{"num_attention_heads": 10, "norm_eps": 1e-05, "positions": "rope", "bias": "none", "init_std_down": 0.0, "learning_rate": 0.000507, "max_steps": 8040, "dataset": "wikipedia_en"}
Each number is 128 + 32 x the weight over the matrix's rms, rounded and kept within 0 to 255. Layers, rows and columns count from 0.

# layer 5 MLP down (transposed), 2560x640, rms 0.0234, rows 1831-1885, columns 360-399
[[126 132 142 118 163 185 120 170 109 102 131 115 144 143  50 178 118  90 123 150 143  82 116  69 139 115  78  79 145 165 135 178  92 156 137 113 136 117 155 132]
 [163 142  99 156 126 133  75  91 173 130 132  41 176 115 108  99 168 105 104 180 120 121 117 117 139 127 136  68 130 146 103 164 146 183  43 124 140 124 152 129]
 [ 49  81 131 179 155  81 167 103 184 122 153 158 127  90 127 149 144 134  94 185 151 133  67 116 158 116 161 112  56 155 110 201  91 103 196 200 157  74 126  80]
 [129 123 135 135 158 108 107  94 134 113 135 121 147  70 125 124 145 134 147 169 173 124 166 116 106  94 161 116 148  76 141 118 133 164 140  88 120 109 152  86]
 [156 159 139 111 121 144 131 128  88  91  90 143 123 110 111 149 120 124 186 161 149 117 158  91 123 145 179 160 153  71 167 140 155 114 161 143 154 135 162  88]
 [138 133 168 118  49 159  98  77 175 176 173 137 110 113 131 136 109 140 140  80 108 151 164 101 149 139 146 147 122 133 151  88 128 106 121 123  89 140  97 125]
 [ 86 158 121 133 129 125 128 141 125  97 127  86 143  77 137 150 166 141 102  90 133 201  93 127 107  89 135 140 130 124 157 109 142 109  86 179 128 117  90 151]
 [107 101 141 130 101 144 112 151 119 123 111   4  97 148  87 149 174 191  79 164 126 134 179 130  78  61 134 117 121  97  92  81 134 125 142 136 175  61  99 131]
 [ 64  89 145 137 155 112 115  98 129 128 126 114  51 116 189 168 158 150 104  78  86 131 157  99 120  71 120 175 147 153 166  89 128 118 138  93  48 180 106 134]
 [178 120 126 164 143 131 132 125 132 132 160 190 105 116 104 181 171 115 190 146 117 167 106 115 122 133 127  93 129 126 133 115 181  81 129 152 158 134  96  92]
 [ 72 156 123 173  86  90 146 126 136 141 191 121 204 134 158  93 142 112 129 105 135 108 112 164 170 158 146 127  74 132 102  98 165  99 164 100 217 130 115 161]
 [129 133  92 109 111 155 174 137 161  72 128  93 140 156  83 159 118 151 145 143 150 154 101 122 174 121 152  94 142 133  89 109 191  74 102 120 125  56 130 155]
 [135 104 153 129 138 110  92 101  85 100 108 164 137 100 109 156 127 167 146 102 135 107 140 150 197  92 108  70  69 182  67 175 108 109 126 168 123 136 111 169]
 [113 174  99 113 141 165  89  84 115 107 117 131 177  51 137 140 145 193 168 132 202 118 116  61 149 121  43  71  84 120 162 140 159  73 151 158 101 138 119 101]
 [148 102 137 179 127 172 124  83 114  97 128  62 131 131 181  97  96  71 130 138 111 130 112  71  84 138  70 106  83 121 128 179 150  80 137 151 157 100 115 138]
 [124 135 113 132 133 127 125 129 144  77 107  86 136 121 168 160 141 101 130 189 128 157 165 157 105 110  88 110 157 122 182 135 122  84 168 129 134 158 112 134]
 [146 122 108 132 103 156 141  84 146 133 155 103 142 206 144 114  79 168  90 101 114  99  70 109 123 126 163 159 120 140 119 110 152 193 183 163 119  88 136 123]
 [110 185 113 110 124 162 152 181 133 128 140 224 123 113 191 170 125 125  81 124 144 175 105 114 107 116 141 120  96 116 127 179 186 182 120 168 115 123  83 115]
 [109  71 162 137 171  89 117 117 102 127  97 203 140 147 133  75  62 103 193 140 130 133 118 100 125 171 101 103 129 110 172  90  97 104 157 152 162 107  96 145]
 [142 130 186 119 143 195  94  75 143 187 153 129 137 180 133 126 186 104 137 125  87 135 103  87 126 116 112 119 125 129  93 138  78 173  98 112 152 127 173 164]
 [145 135 107 170  55 140 154 102  71 138 128 119 139 211 102 171  96 157 139 101 112  85 170  73  80 153 121  72 147 151 130  89 110 153 108 139 111 101 134 142]
 [124 177 154 102  86  76 106 158 166 117 121  62 131  97 111 130 182  63 133  93 114 110 193 122 122 175 114 158 156 148 130  64 162 143  46  86 124 108 158 111]
 [130 163 128  74 127 159 178 116 121 127 132 116 111 134  76 127 116 144 109  80 144 152 192  29 184 143  87  65 150 146 161  55 127  97  81 134  89 140  93 148]
 [184 136 104 101 161 160 116  87 198  82 128 132 153 120 172  91 141 123 107 107  63 157 148 208  91 143  84 119 154 130 102 161 155 144 154 132  72 109 112 136]
 [136  66 116  92 156 146 145 142 148 148 141 180  78 147 142 120 180 133  79 103 140  86 162 102  78 182 120 128 128  81 120 146  94 156 119 184 118 120 159 130]
 [174 166 147  55  70  92 104 126 154 153  85 171 107 120 125 105 126 136  67  90 125 146 146 132  96 112 134 113 130 152 128  89 138 160 105 192 182 189 169 136]
 [100 129 167 117 167 161  90 155 117 134 122 133 100  52 131 156 144 138 145 108  99  81 136 107 131  98 109 127 158 146 101 154 126 112 116 160 160  95 127 161]
 [184  96 118 181 136 125 132  97 147 170 118  69 141 134 183 112 173  42 120 138 160  63 155 140 102 115 165 132  62  79 140 161 175 137 154  73 149 150  92 112]
 [126 103 121 120 157 125 131 148 151 119 132  70 108  97  84  61 137 155  84 152 125 115  84 131  45 180 106 148 166 162 135 108 180  97 114 142 123 107 139 182]
 [ 99 141 123 137 129 100 101 140 109 227 133 141 193 189 144  92 145 174 159 102 118 147 100 109 182 141 157 151 134  72  25 159 117 111 107 109 118 110 159 179]
 [182 163 133 165 120 167 171 141 158  98 138 147  74 127 159  79 109 135 138 149 108  97  98 165 118 130 159 108 133 100 136 150 149 162 145 130 135 136 183 101]
 [114 103 160 215 106 103 204 132 130 127 131  95 126  86 116 138 117 119  95  89 131 151  50 107 146  88 130 119 108 104 123 108 110 123 127 129 151 136 121  97]
 [150 121 150 167 150 128 154  95 165 155 150 137  93 153 130 124  96  69 125 127 112 153 187 135  80 115  74 117 154 150 118  88 123 138 113 154 100 109 139 168]
 [116 156  92 143  89 129  89 156 147 140 112 135 113  52 112 182 130 116 106  75 150 112 148 141 161 100 168 184 141 202 130 142  76 166 135 115 126  65 180 124]
 [ 80 138 158 145 118 185 117  86  49 121 100 128 145  52 129  88 129  58 130 105 157 103 176 146 111  91 119 143 105 145 139  96 117 124 150 144 138 151 137  82]
 [119 103 156 135 205 167 135  99 181 127 117 115 159 154  96 140 132 105 101 139  92 110 208 184 107  79 111 120 138 136 139 124 131 120  38 116 136 126 152 166]
 [108 130 144  95 101 116 123 120 127 102 103 116 126 187 169 101 112 104 126 101 147  77 104  98  99 151 172 125 151  38 127 151 146 138 103 101  90 106 149 134]
 [120 146  64 100 144 172 122  69 121 127 105 133 117  97  85 166 155  60  73 100 109 116 139 120 136 118  70  95 163 155  75 164 122 152  95  90 131 146 101 127]
 [183 103 124 148  89  54 104 130 105 147 143 114 119  98 159 109 130  96  75 150 121 137 122 146 107 118 101  73 149 173 128 139  99 145  52 139 123 116 140 168]
 [122 146 197 116 185  46 148 105 135  90 111 185 157 103 174 122 112  91 203 137 148 205 154 146  86 116 125  92 112 147 125 104 103 136 104 160  76 137 119 131]
 [167 151 111 176 133 157 123 130 133 120 148 135 111 161 126 160 131 152 193 142  71 100 152 129  71  73 147 137 120 164 156 178 113 106 137 177 183  87 159 169]
 [200 113 116 168 128 119 145  73 176 121  54 123  30 153 113 129 141 171 148 156 140 128  27 105 185  74 108 158 136 170 131  96 156 113 117 125 112  64 145 100]
 [ 58 155  96  78  85  79 121 105 101 112 157 145 173 156  94 204 121 141  97  89 162  91 164 125 164 135 150 133 141 126 139 146 143 158  80 101 159  98  88 103]
 [168 141 140 139 184 162 146 137 133 114 110 183 146 137 163 128 129 211 157 160  99 199 139 115 137 159 140 136 108 144 153 109 171 166 134 182  68 125  86 139]
 [135 154 134 143 140 190 117 127 140 177 119  82 142 157 120 108 124  52  97 142 101 120 155  85 143 158 135 102  48 134 166 138 156  67 146  99 116  99  85 108]
 [ 86 159 163 112 110 137 130 144 130 114 161 107 116 141 145 139  90 141  94 145 186 111 128 127 172 158 167  97 112 167 121 116 131 123 112 139 116 153 168 151]
 [134 143  99 162  93  98 147 134 127 144 191 117 138  83 167 151 106 159 102 131 199 165 111 174 119 115 130 148 113 127  83 140 157 124 103 127 117 120 157 113]
 [124 170  91 133 134  77 172  45 101 153 160 116  96 154 162 129 215 114 117 188 117  99 160 100 139 135  77 122 158 183 156 123  99 150  43  99 148  94  68 120]
 [150 147 119 167 114 123  90 140 139  42 152  82 106 149 156 174 157  85 192 106 151 138 123  88  45  71  50 153 143 104 146 174 105 133 154 146  99 114 155 163]
 [143 122  96 157 154 181 117 107 111 161 142 182 146 123 146 154 121 124 120 141 135 104 112 115  96 173 138 131 107 140 128 126 177 121  87 111 130 125 153  75]
 [120  63 106 170 161 150 144 136  77 153  73 197 145 139 184 153 112 139  90 133 139 159 140 148 149 125 118 111 140 148  83 105  84 186 157 149 101 122  85 155]
 [126 134 188 129 154  80 139 169 149 102 165  30 154  81 151 126 150  74  84 173 131  93 163 139 173 108 127 151 144 108 110  93 120  46  78 132  94 114 147 170]
 [159 139 176 143 121 174 100 206 110 139 120 174 101 162 123 127 160 137 146 121 162 137 132 127 156 106 100 138  98  61 124 129  89 124 133 147 106 168 173 128]
 [ 95 139  54 160 112 104 166 175 154 102 101  33 101  97 187 114 121 133 110 158 126 107  60 107 118 134 110  92 142 145 124 100  72  57 191 105 145 169 180 204]
 [113  95 184 165 114 127 132 130 171  78 106  50  76 116 137 153 132 121 127 166 155 152 141 104 197  95 135 164  88 109 106 155 128  92  74 145 121 165 130 111]]
# layer 5 MLP gate, 2560x640, rms 0.0269, rows 1832-1885, columns 360-399
[[169 171 143  86 123 162 157 111 170 135 118 125 101 129 142 160 147  79 147 165 145 123 155 102  73 214 131  94 168  94 140 194 138 165 105 119 125  81 108 119]
 [132 110 126 146 105 156 141 142 105 125 113 129 116 143 105 151 102 120 122  99  83 163  99 126 138  93 174 122 139 114  87 173  86 143 100 171 142 101 125 128]
 [174 114 145 124 171 114 134  95 121 138 122 143 159 147 151 169  89 164 115  92 137 111  88 129 141 117  78 119 135  89 155 147 146 112 224 177 159  82 134 134]
 [122 153 121  93 133 132 108 140 153 124  83 186 108  80 118 151 156  39 136 109 175  93 162  71 171 130 118 164 113 136 121 114 132 157 112  88 172 140 138 171]
 [121 126  55 126 127 130 113 166 162 133 108 139  92 160  61  91 111 117 152 146 108 172 122 137 179 144 158 122 156 133 179 113 116  87 151 157 113 104 122 176]
 [ 92 160 132 131 110 154 101  96 134  57 187 108 108 126 120  83 156 111 167 119 118 153 114 126  75 129  82 174 117 144 177 131 147 193 113 123 156 125 106 132]
 [135  97 120 140 103 122  95 110 150 178 119 143 108 190 153 181  93 114 141  79  92 163 120 150 178 132 169 158 135 132 141 133 130 141 142 135 187 131 154 125]
 [124 110 112 162 120 174 108  80 147 162 109  90 136 139 113 120 129 148  80 100 105 130 137  73 126 139 144 110  99 152 150 103 170  90 109 173 136 113 121 161]
 [144  73 142 126 126  75  87  84 180  87 142 104 126 133  88 136  50 177 156 173  80 158 108  57 137 113 133 112 190  83 164 103  90  42 108  98 128 127 195 111]
 [ 85 109 101 193  54 102 132 121  75  89 168 128  89  87 112 132  69 141 149 136 151 154 122  95 111  86 129 154 123 158 136  79 187 124 114 117  65  79  90 146]
 [110  46 134 123 140 160 104  90  57 139  40  99  98 163 160 118  73 122 123  82 170  71 103 114 137 155  97 106 136 129 162 128 134 139 132  79  39 155 147 100]
 [163  93  94 156 157 112 142  98 152 169 176 112 126 147 101 160  83  54 126 125 122  97 103 126  47 203 135 116 143  91 123 146  87 192 129 178  42 163 152 164]
 [169  88 107 130 124 109  86 146 212 141  83 179 102 167 117 127 155 120 129 143  93 139 108 108 151 164 103  77  95  67 125  99 114 110 122 135 102 112 166 160]
 [206 137  66  69 105 125  79 105  94 122  92 162 129 154 137 148 119 159 130  89 158 132 116 184 155 122 113 110 175  73 154 160 165  88 104 118  98  65 176  99]
 [118 163  93 160  80 121  86 132 114 170  82 145 119 148 170 133  97  83 107 116 157 103  88 153  84 109 150 145 108 110 148 106 178 114 141 166 162 131 108  77]
 [ 95 130  96 179  95 133  91 101 106 140 125 169 113 129  73 142 155 147 128  77  58 108 133  83 103 164 158 139 109 121 157 148 165 114 137 164 167  89 123 181]
 [ 80 142 201  92 120 135 145 106 186 166 146 136 153 145 173 116 162 162 107  72 144 117 154 104 143 124 125 166 146  60 155 175 149 139 145  78 113 140 174 151]
 [100 146 177 162  98 148 120 135 141  94 135 145  80 124 147 106 149 123 152 118 141 112 124 130  90  88 180 123 142 100  96 101 152 161 156  76 180 132  61  90]
 [135 105 145  61  95  99 133 119 141  96 124 122 104 167 122 103  76  79 174 177 125  99 110 103 178 115 123 126  57  95 166 125 169 152 126  85 117 183 106 180]
 [105 123 100 125 121 169  95  93 167 134 130 156 101 100 169 139 116  94  95 108 145  89 143 161 117 149 118 103 103 118 123 152 110 115 185 142 115 168  83 112]
 [131 122 124 137 115  89  97 112 143 169 136 138 155 182  97 157 100 132 178 107 135 162  79  90 105 120 172 148 120 176 115 119 152 117 144 119  67 116 137 134]
 [ 44 151 106 113 116 178 118 212 148 151 130 145 100 115 124 110 148 104 117  97 124 202 154  77 138 115 135 138 144  80 176 107  96 118 104 107  78 132 119 117]
 [142  84 123 113  95 125 169 122  89  97 103 145 126  82 157 154 167  89 156 102 108 186 124 130 111 121 162 141  46  96 107 151 168 117 107 103  54 129 128 126]
 [155 165 123 142 129 132 152 139 142 140 137 164 117 139 137 109 162 134 100 104 136  80 140 161 144 120  95 214  70 103 160  49 120 104 152  65  71  86 115 132]
 [137 151 171  26  98 177 146 143 144  68  98 113 121 120 145 135  68 145 115 112  94 150 137 101  91 137 115 115 148 151 153 111  94 103 108 147 155 156 145 143]
 [110  97 182  80 113 156 176  75 167  96  87 112 125 114 112 171 111  99 155 130 148 111 134 134 104 173 108  99 132 120 125 141 147 145 159 129  89 124 131 114]
 [133 143  91 158 121 139 156 114 135 177 125 132 146 116 122 127 125 109 113 150 205 162 106  92 137 142 183 104 134 110 142 151 142  99 118 149 157 157 168 116]
 [109  99 108 118 118 131  71 102  98 107 115 103 109 137  58 100 160  85 166  86  92 103 117 143 109 112 142 112 183 133 124  96 147  66 145 152 143  71 132 142]
 [124 150 105 164 157 167 117 141 121  99  91 116  72 129 107 119 142 105  95 127 119 154 127 126  89 175 106 146 153 102 128 151 144 162 115 123 120 116 139  65]
 [119 104 125  81 141 171  79 154 129 108  95  62 154 183 100  86 122 128 175 122 115 140 204 119 102 124  79 112 141 102 143 123 170 115 184 100 174  84 178 120]
 [128 131  84 105 167 131 179  98 153  82 134 144 126 135  75 178  72 169 161  97 137 136 106 135 106 160  98 117 136 115  88  97 127 216  76  92  88  61 135 184]
 [181 119  69 104 126 176 147 144 135 164 161 119 130  83  77 147 139 143 119 131 132 153 155 113  43  99 136 165 143 132 143  73 137 142 168 182 156  67 114 119]
 [110 156  76 174 174 113 119 136 220 100 180 167 130 111 100 129 199  95  86 144 135  94  94 143 135 106 122 159 115 190 127  90 108 170 120 132 120 116 110 179]
 [174 158 145  60 125 111 165 168 106 155  59 112 151 142  76 105  72  97 118 132 153 107 109 162 165 153  83 122 193 138  98 192 142 120 124 119 111 114 184  40]
 [169 164 127 100 122 123 111  91 117 113  96 118 185  77 124  99  95 152 148 138 140 190 122 172 156 185 132 146  71 165  73 133  79 152 131 117  96 122 102 119]
 [165 112 128 157 131 166 118 194 179 126  90 140 155 140  60 123 167  92 119  73 149 121 145  85 160 106 146 113 144  97  90 139 130 150 159 121 149 152 119  99]
 [149 139 122 100 119 149  78 148 163 101 164  90 151 126 167  53 123 106  89 119 136 136 102 120 121 141 123 107 103 165 121 112 149 125 128 118 159 117  65  63]
 [136 103 117 154 175  84 130 114 112 153  94 161 130 115 144 142  85 147 159  66 157  94  98  98  81 105 200 134 147 164 120  85 221 110 184 173 137 167 152 122]
 [192 135 187 117 150 114 173 151 139  41 139 159 150  60  85 159 175  89 138 106 115 104  74  87 151 112 169 117 155 150 124 176 110 126 132 116 125 134 131 168]
 [110 111 119 111 103 140 137 162 128 107 141 103  87 224 177 129  97 105 148 115 107 115 140 121 143  92 123 212 139 131 123 197 145 143 160 146 109 121 130 127]
 [ 99  61 113  83 104  97 103 124 115 137  84 161 128 150 108 136 147 115 146 124 169 144  87 190 116  91 135 101 157  89 149 113 134 162 146  90 158 102 152  49]
 [140  99 136 119 119 145 107  73 159 180 141  71 123 143 147  89  83 112 122 105 130 126 128 176  85 157 143 159 165 149 152 141 147 100  68 107 116 169 133 119]
 [146 129  98  46 122 133 177 129 133 215 117 150 106 122 148 138  97  54 130 169 170 102  82 171  40 126 101 157  92  71 109  83 114  82 117 157 142 121 104 128]
 [167 162 160 112 156 161 111 117 124 164 159 113 103 153 122 129  89  87  65 161  90 130  70 131  91 138 133 150 116  95 108 101 149  81 149 127 157 140  96 140]
 [137  52 128 146 117 150 133 136 178 107 142 158 121 107 110  79 117 193 134 126 111 189  99 171 154  91 121 193 163 105  96  84 127  95 151 128 159  83 176  76]
 [ 94  93 120 124 132  89 190 178 133 121 123 140 111 118 187 128  80 130 205  90 125 118 135 123 134 153 109 111  97 150 139 140 137 130  56  85 169  80 124 121]
 [105 177  74 111 103 103 166  99 151 111 151 116 117 116 114 169 184  96  93 172 169 124 112 101 117 177 113 130 135 103 154 123  93 152  87  78  96 139 197 132]
 [152  35 119 121 144  72 120  94 138 113  64  99 120 117 144 119 112 129 132  73 115 138 141 153 112 182 121 110  89 134 206 138 110  65 112 122 124 151 160 131]
 [159 107 128 140 126 139  75  68 139 132  85 108 138 137  83  71 160 105 152  90 163 152  98  97 152 107 128 159  87 109 105 135  97 155  72 118 150 122 147 147]
 [158 176 124  84 166 155 100 146 197 145  94 151 155 137  96 108 136 107 105 130 139  86 121  90  94 118 120 162 178 162  90 142 155 145 136 102  76 172 113 128]
 [125 125 129 130 132 117 135 142 102 117 119 119 121 116 116 168 155 184 112  93 124 129 125 117 147 195 138 161 157 165  92 126 100 138  85 141  58 134 129 139]
 [157 130 161  78 112  97 136 130 168 173  78 131  90 131 142 127 123  98 110 138 106  68 117  85 103 137 136  70  97 112 157 200  86 146 153  59 166 154 140  88]
 [114  88 113 127 117 143 157 133 160 164 123 136 115 117 102 105 149  52  96  97 164 123 117  93 117 156 131 119 102 186 133 148 150 135 168  98  96 147 130 135]
 [146 140 166  70 176 124  85 114 182 240 102  65 123 158 123 123 122 136 114 100 131 204  82 106 111 161 138  95 151  98 144 117 128  73  95 136 100  73 112  77]]
# layer 5 MLP up, 2560x640, rms 0.0262, rows 1832-1885, columns 360-399
[[182 107 148 115 171  78  89 112 124 170 144 135 133 184 171 137  78 152 172 157 165 119  98 127 188 129 171 134 124 127 121 157 145 108 165 156 109 163 119 119]
 [106 136  92 141  99 197 144 154  94 108 153  80  65 128 146 111 119  95 188 118 156 101 164  91 137 139 151 131  76 148 143 140 156 148 137 123 201  97 167 144]
 [110  37 190 146 160 100 119 126 156  73 135 160 108 128 105 107 158 164  89 164 142 127 157 104 131  96 153  72  85 107  77 154  91 158 178 135 150 172 164 125]
 [165  88 113 102  97 111 152  99 157 148 149 156 163 207 153  93 146 154 196 200 161 103 102 183  57 111 160 151 118  63 163  58 128 169 183 150  91 116 111 139]
 [160 111 120 127 127  75  83 112 142  97 144 147 158 153 115 171 102  38 200 180 174 105 153  91 128 185 136  58 136 110 134 143  73  89 209 165  95 127 113  67]
 [138 119 132  96 134 148 119 170 129 183  87 139 115 127 109 100 199 108 161 146 117 175 154 170  66  45 129  91 106  64  87 151 124 123 210 107  98  93 174 145]
 [140 168 100 118 124 109 136  85 108 129 158 128 136 110 141 158 122  74 182 108 165 132 164 170  88 104 105 111  84  75 143 131  90 189 105 103  82 110 115 146]
 [124 146 124 142 142 209  81 147 156 191 157  97 145 147 143 108  93  96 126 124 160 134 130 135 107 110 115 132 135  86 171 122 129 146 118 111 135  96 169  85]
 [152 182  64 145 154  92 146  89 106 102 110 151 171 157 190 182  94 105  84 137 143  83 117 130 118 118 113 123  91 107  87 120  93 107 155 114 116  95  92 164]
 [ 82 152 144  67 146 189 157 126 140 177 109 115 135 116 185 131 175 126 132 167  87 111 161 150 158 148 128  71 128 108  81 175  60 100  81 150 180 131 181  81]
 [ 54 107 158 112 107 122 114 176  93 132  98 123 137 230 154 101 104 190 109 124  99 147 136 127 136 135  80 157 168 149 175 169 110 178 147 164 136 123  93  83]
 [ 97 109 155 180  81 123 111 145  62  69  99 170 120 173 128 149 122 154 122 111 150 112 141 113  89  66 133 126 136 122 129  62  81 152 141 117 147 177  96 149]
 [145 146 150 146 124 146 109 133 154  35  87 139 128 125 128 115  78  88 119 164 173 134 147 133 139  98 122 130 134 125 149 114  98 138 153 139 151 139 123 146]
 [109 122 178 123  78 131 149 139 133 104 181 169 123  52 115 184  79 112  71 205 140  95 135 127 101 102 135  61  98 163 144 149 128 129 116 153 153 139 134 119]
 [124 198 107 188 129 172  56 104 164 161 141 132  67 132 128 112 123 102 103 148 159 126 128 153 121  82 130 161 110 113 104 117 139 136 153 184 126 133 123 153]
 [151 131 167 148 139 158  87 152 166 170 128 137 125 176 183 118 128  69 131  96 173 118 142 142 135 115 166 145 100 121 128 143 141 205 203 164 113 139 115  94]
 [102 157  79 105 136 113 200 157 153 129 181 140  70  56 176  79 170 168 197 105 147 135 135  84 139  85 111 123  69 127 130 114 115 135 115 158  96 152 107 127]
 [138 134 163  82 125 111 198 163 130 130 132 133  98 127 118 141 125 146 103 104 175 119 129 129 108 107  79 126  80 147 133  86 101 159 126  92 132  99 156 109]
 [105 131 166 103  93 163 150 155 158 151 176 108 101  43 121  89 202 104 110  64 107 121  91 153  92 187 182 106 156 108  77 158 103 101 145 144 165 104 134 139]
 [151 126 172 139  66 129  81  79 166 147  56  92 109  92 136 143 153 126 121 128  94 153 125 177 111 110 135 103 126 178 187 176 104  92  57 137 115  94 141 152]
 [171 156 186 115 102 103 117 113 167 135  82 142 116  99 108 131 113  98 142 165 125 169 167 155 116 132 170  99 121  61 127 107  92 120 173 149 138 143 118 125]
 [123  50 147 167 128  79 172 177 107 101 104 105  94 126 123  87 116 150 122 145 140 111 102 159 122 139  77 149 157 154 125 105 106 101 112  67  70 189 132 140]
 [149 156 127 162 119 152 143  61 155  98 145 161  83 154 115 176 123 129 124 111 131 125  83 142 119  67  94 101 151  64  89 123 202 137  97 153 131 154 124 177]
 [ 68 126 148 132 110 134 132 139 149 120 157 123 101 104 153 133 123 158 156 168 158 144 169 121 125  94  99 152 145 173 104 163 144  77 174 129 146 201 152 122]
 [180 136 132 137 160 153 102 140 133 117  82 141 151  80 128 132 111 113 159 170 106  47 117 185 128  82 156 185 129 105 134  84 188 190 165 130 105 204 127 155]
 [ 78 135 116  96 131 113 141 138  91 107 143 124 123 181 127 145 124 164  95 107 117 146 148  85 144 112 136 130 120 118 159 160 167 147 130 146 122 116 118 150]
 [113 120 141 184 116  86 116 116 113 170 153 144 170 139 134 131 160 150 156 138 119  96 123 138 145  82  90 114  40  91 151 104  65 155 158 111  85 149 111 109]
 [ 90 181 166 111  90 214 111 145 135 107 125 138 101  75 148 122  82 123  96 220  81 154 113 164  71 139 121 117 139 127 133 124 155 130 136 165 153  86 186  87]
 [121 167 136 150  82 151 181 167 151  82 100 123 137 167 122  93 176 189  95  96 132 170 102 114 145 123 103 162 165 195 103 149 113  98 199 132 136 146 166  87]
 [156 140 106  92 107  70 117  84 127 183  80 122 135  85 105 147 109  36  87 128  84 135 111 101 116 152 119 158 171 112 176 131  80 121 111  96 141 139 140 182]
 [115  88 141 135 161  80 102  99 186 202 143 121 137 125 151 126  63 154 137 118 103 168 140 145 172 138 180 125 120 119 128 100  96 106 140 107 126 115 176 119]
 [109 104 177 144 138 147 142 130 157  91  94 145 147 151 167 146 107 107 109 120 123 116 135  98 141  85 155 141 160 125 118 101 134 129 129  95 167 175 144 145]
 [127 103  87  73 147 190  88 117 185  78  82 152 142 159 112  55 155 141  80 138 108 133 144 156 149 135 128 129 121 146 154 106 122 148 106  58 136 127 166 201]
 [ 76 130 152 136 154 173  79 152 118 144 161 144 156  99 186 103 107  74 101 149  75  85 115 123 115  83 115 154 128 128 171 161 160 103 115 125 135  82 150 108]
 [187 130  83  95 123 121 151 109  93 123 126 125 122 169 174 144 150 103 112 116 173 106 137 126 168 137 112  75  80 127  57 121 119 133 167  91 161 119 144 158]
 [ 62 145  66 102 152 135  95  93  86 108  97 151  97 142 123 161  82 157 156 103 119 106 120 189 151 159 195 127 159 221 121 117  95 134 115 175 113 124 171  75]
 [147 161 130 174  99 101 105  92 161  98 212 125  85 135 139  95 117 115  61 132 103 135 113 172 130  71  69 169 155 148 158 110  76 154  94  83  98 171  89 147]
 [176 200 134 154 153 171 101 182 140 101 102 170 123 128  58 126 129  93 133  67 124 163 125 114 172 159 109 145 123 117 125 105 135 110 163 154 136 119 117  45]
 [139 170 110 100 130 148 170 122  96 186  80  94  89 115 138 114  80 100  86 110 132 125 156 174 141 129 126 154  70 139 133 143 176 158 103 134 118  88 139  99]
 [125 111 140 164  81 100 167 136 128 100 153 114 146 149 162  95  90 108 197 129 117 200 184 145 104 142 154 115 121 127  99 155 142 138 163 159 171 114 141  89]
 [144  72 121 169 107 141 173 134 144 152 177 150 105  95 124 142  81 195 118 172 138  63 132  64  98 145 145 140  98 108  98 109 196 124 112 186  76 150  63  61]
 [ 99 203 144 115 109 124 109 153  90 118  94 140 167 130 114  84 150 148 141  89 182 112 105 204 140 150 160  84 103 129 182 104 138  94 114 140 134 127  67 168]
 [114 129  87 185 114 148 165 127 135  96 185 142 109 144 118  78  99 175 142 123  91 157 104  90  96 189  89 120 146 131 166  61 107 147  46  76 137 126 120 143]
 [126  97 109 111 109 120 188 131 122  88 135  87 139 110 175 128 142 110 112 118 139 145 129 147 172 123  74 119  57 105 150 131  58  81 108 120  71  81 139 102]
 [169 119 103 134 159  89 171 116  73 123 120  94 103 103 137 181 160 121 175  79 168 119 109  82 124 130 123  92 123 132 138 132 135 133 181 135 108 185 105 142]
 [ 99 116 127 197 164 101  92 129  65 160 138 145 149 116 152 118  90 113  62  97  86 133  55  90 128 106  99 113 188  96 178 166 146 100 147 120  92  70 130 135]
 [129 105 119 123  73 155 145  65 200 117 140 120 112 167 123 131 123 160 131  78 144 153 129  45  94  77 104 124  94 115 179 137  78 165  73 111 145  86 151 125]
 [151  97 156 146 155 113 150 195 137 112  97 113 109 109 122 139 168 104 205 142  73  68 135  55 127  60 133 168 208 155 127 194  72 167 121 149 102 137 145 127]
 [117 157 182 106  98 142  79  89 192 124 180 137 120 117  68 113 148  99 167 118 163 143  95 149 168 107 130 183 110 176 189  68 112 145  80 145 123 116 155 149]
 [147  88  90 177 111 125 118 126 131  95 144 123 139  79  63 144  95  91  87 152 125  85 119 166  50 145 130  98 114  84 140 133 121 162 107 146  94 156 192 139]
 [113 124  46  80 100 191 112 114 112  83  86 146  96 148 126 110 129 192 154  67  68 134 126 153 130 112 110 134  94 164 126 155 106  96 153 145 141 124 106 152]
 [107 102 148 119 126 142 144 136 192 159  84 131 127 128 121 152 138 108 160 110 126  68 110 174 126 141 103 152 133 117 117 180  85 112 196 161 154 130  99 158]
 [173  85 107 131  83 148 104 166 115 110 120  94 140 120 169 183 150  91 110  54 172 159 111  84 159 119 211 182 204 122 112 126 140 104 145 136 123 170 219  71]
 [106 108 102 160 120 151  94 121 171 115 120 126 127  92 186 131 147 171  96 159 123 101 135  68 135 120 163 105 112  95 118 147 174  64 187 103 154 136  81 170]]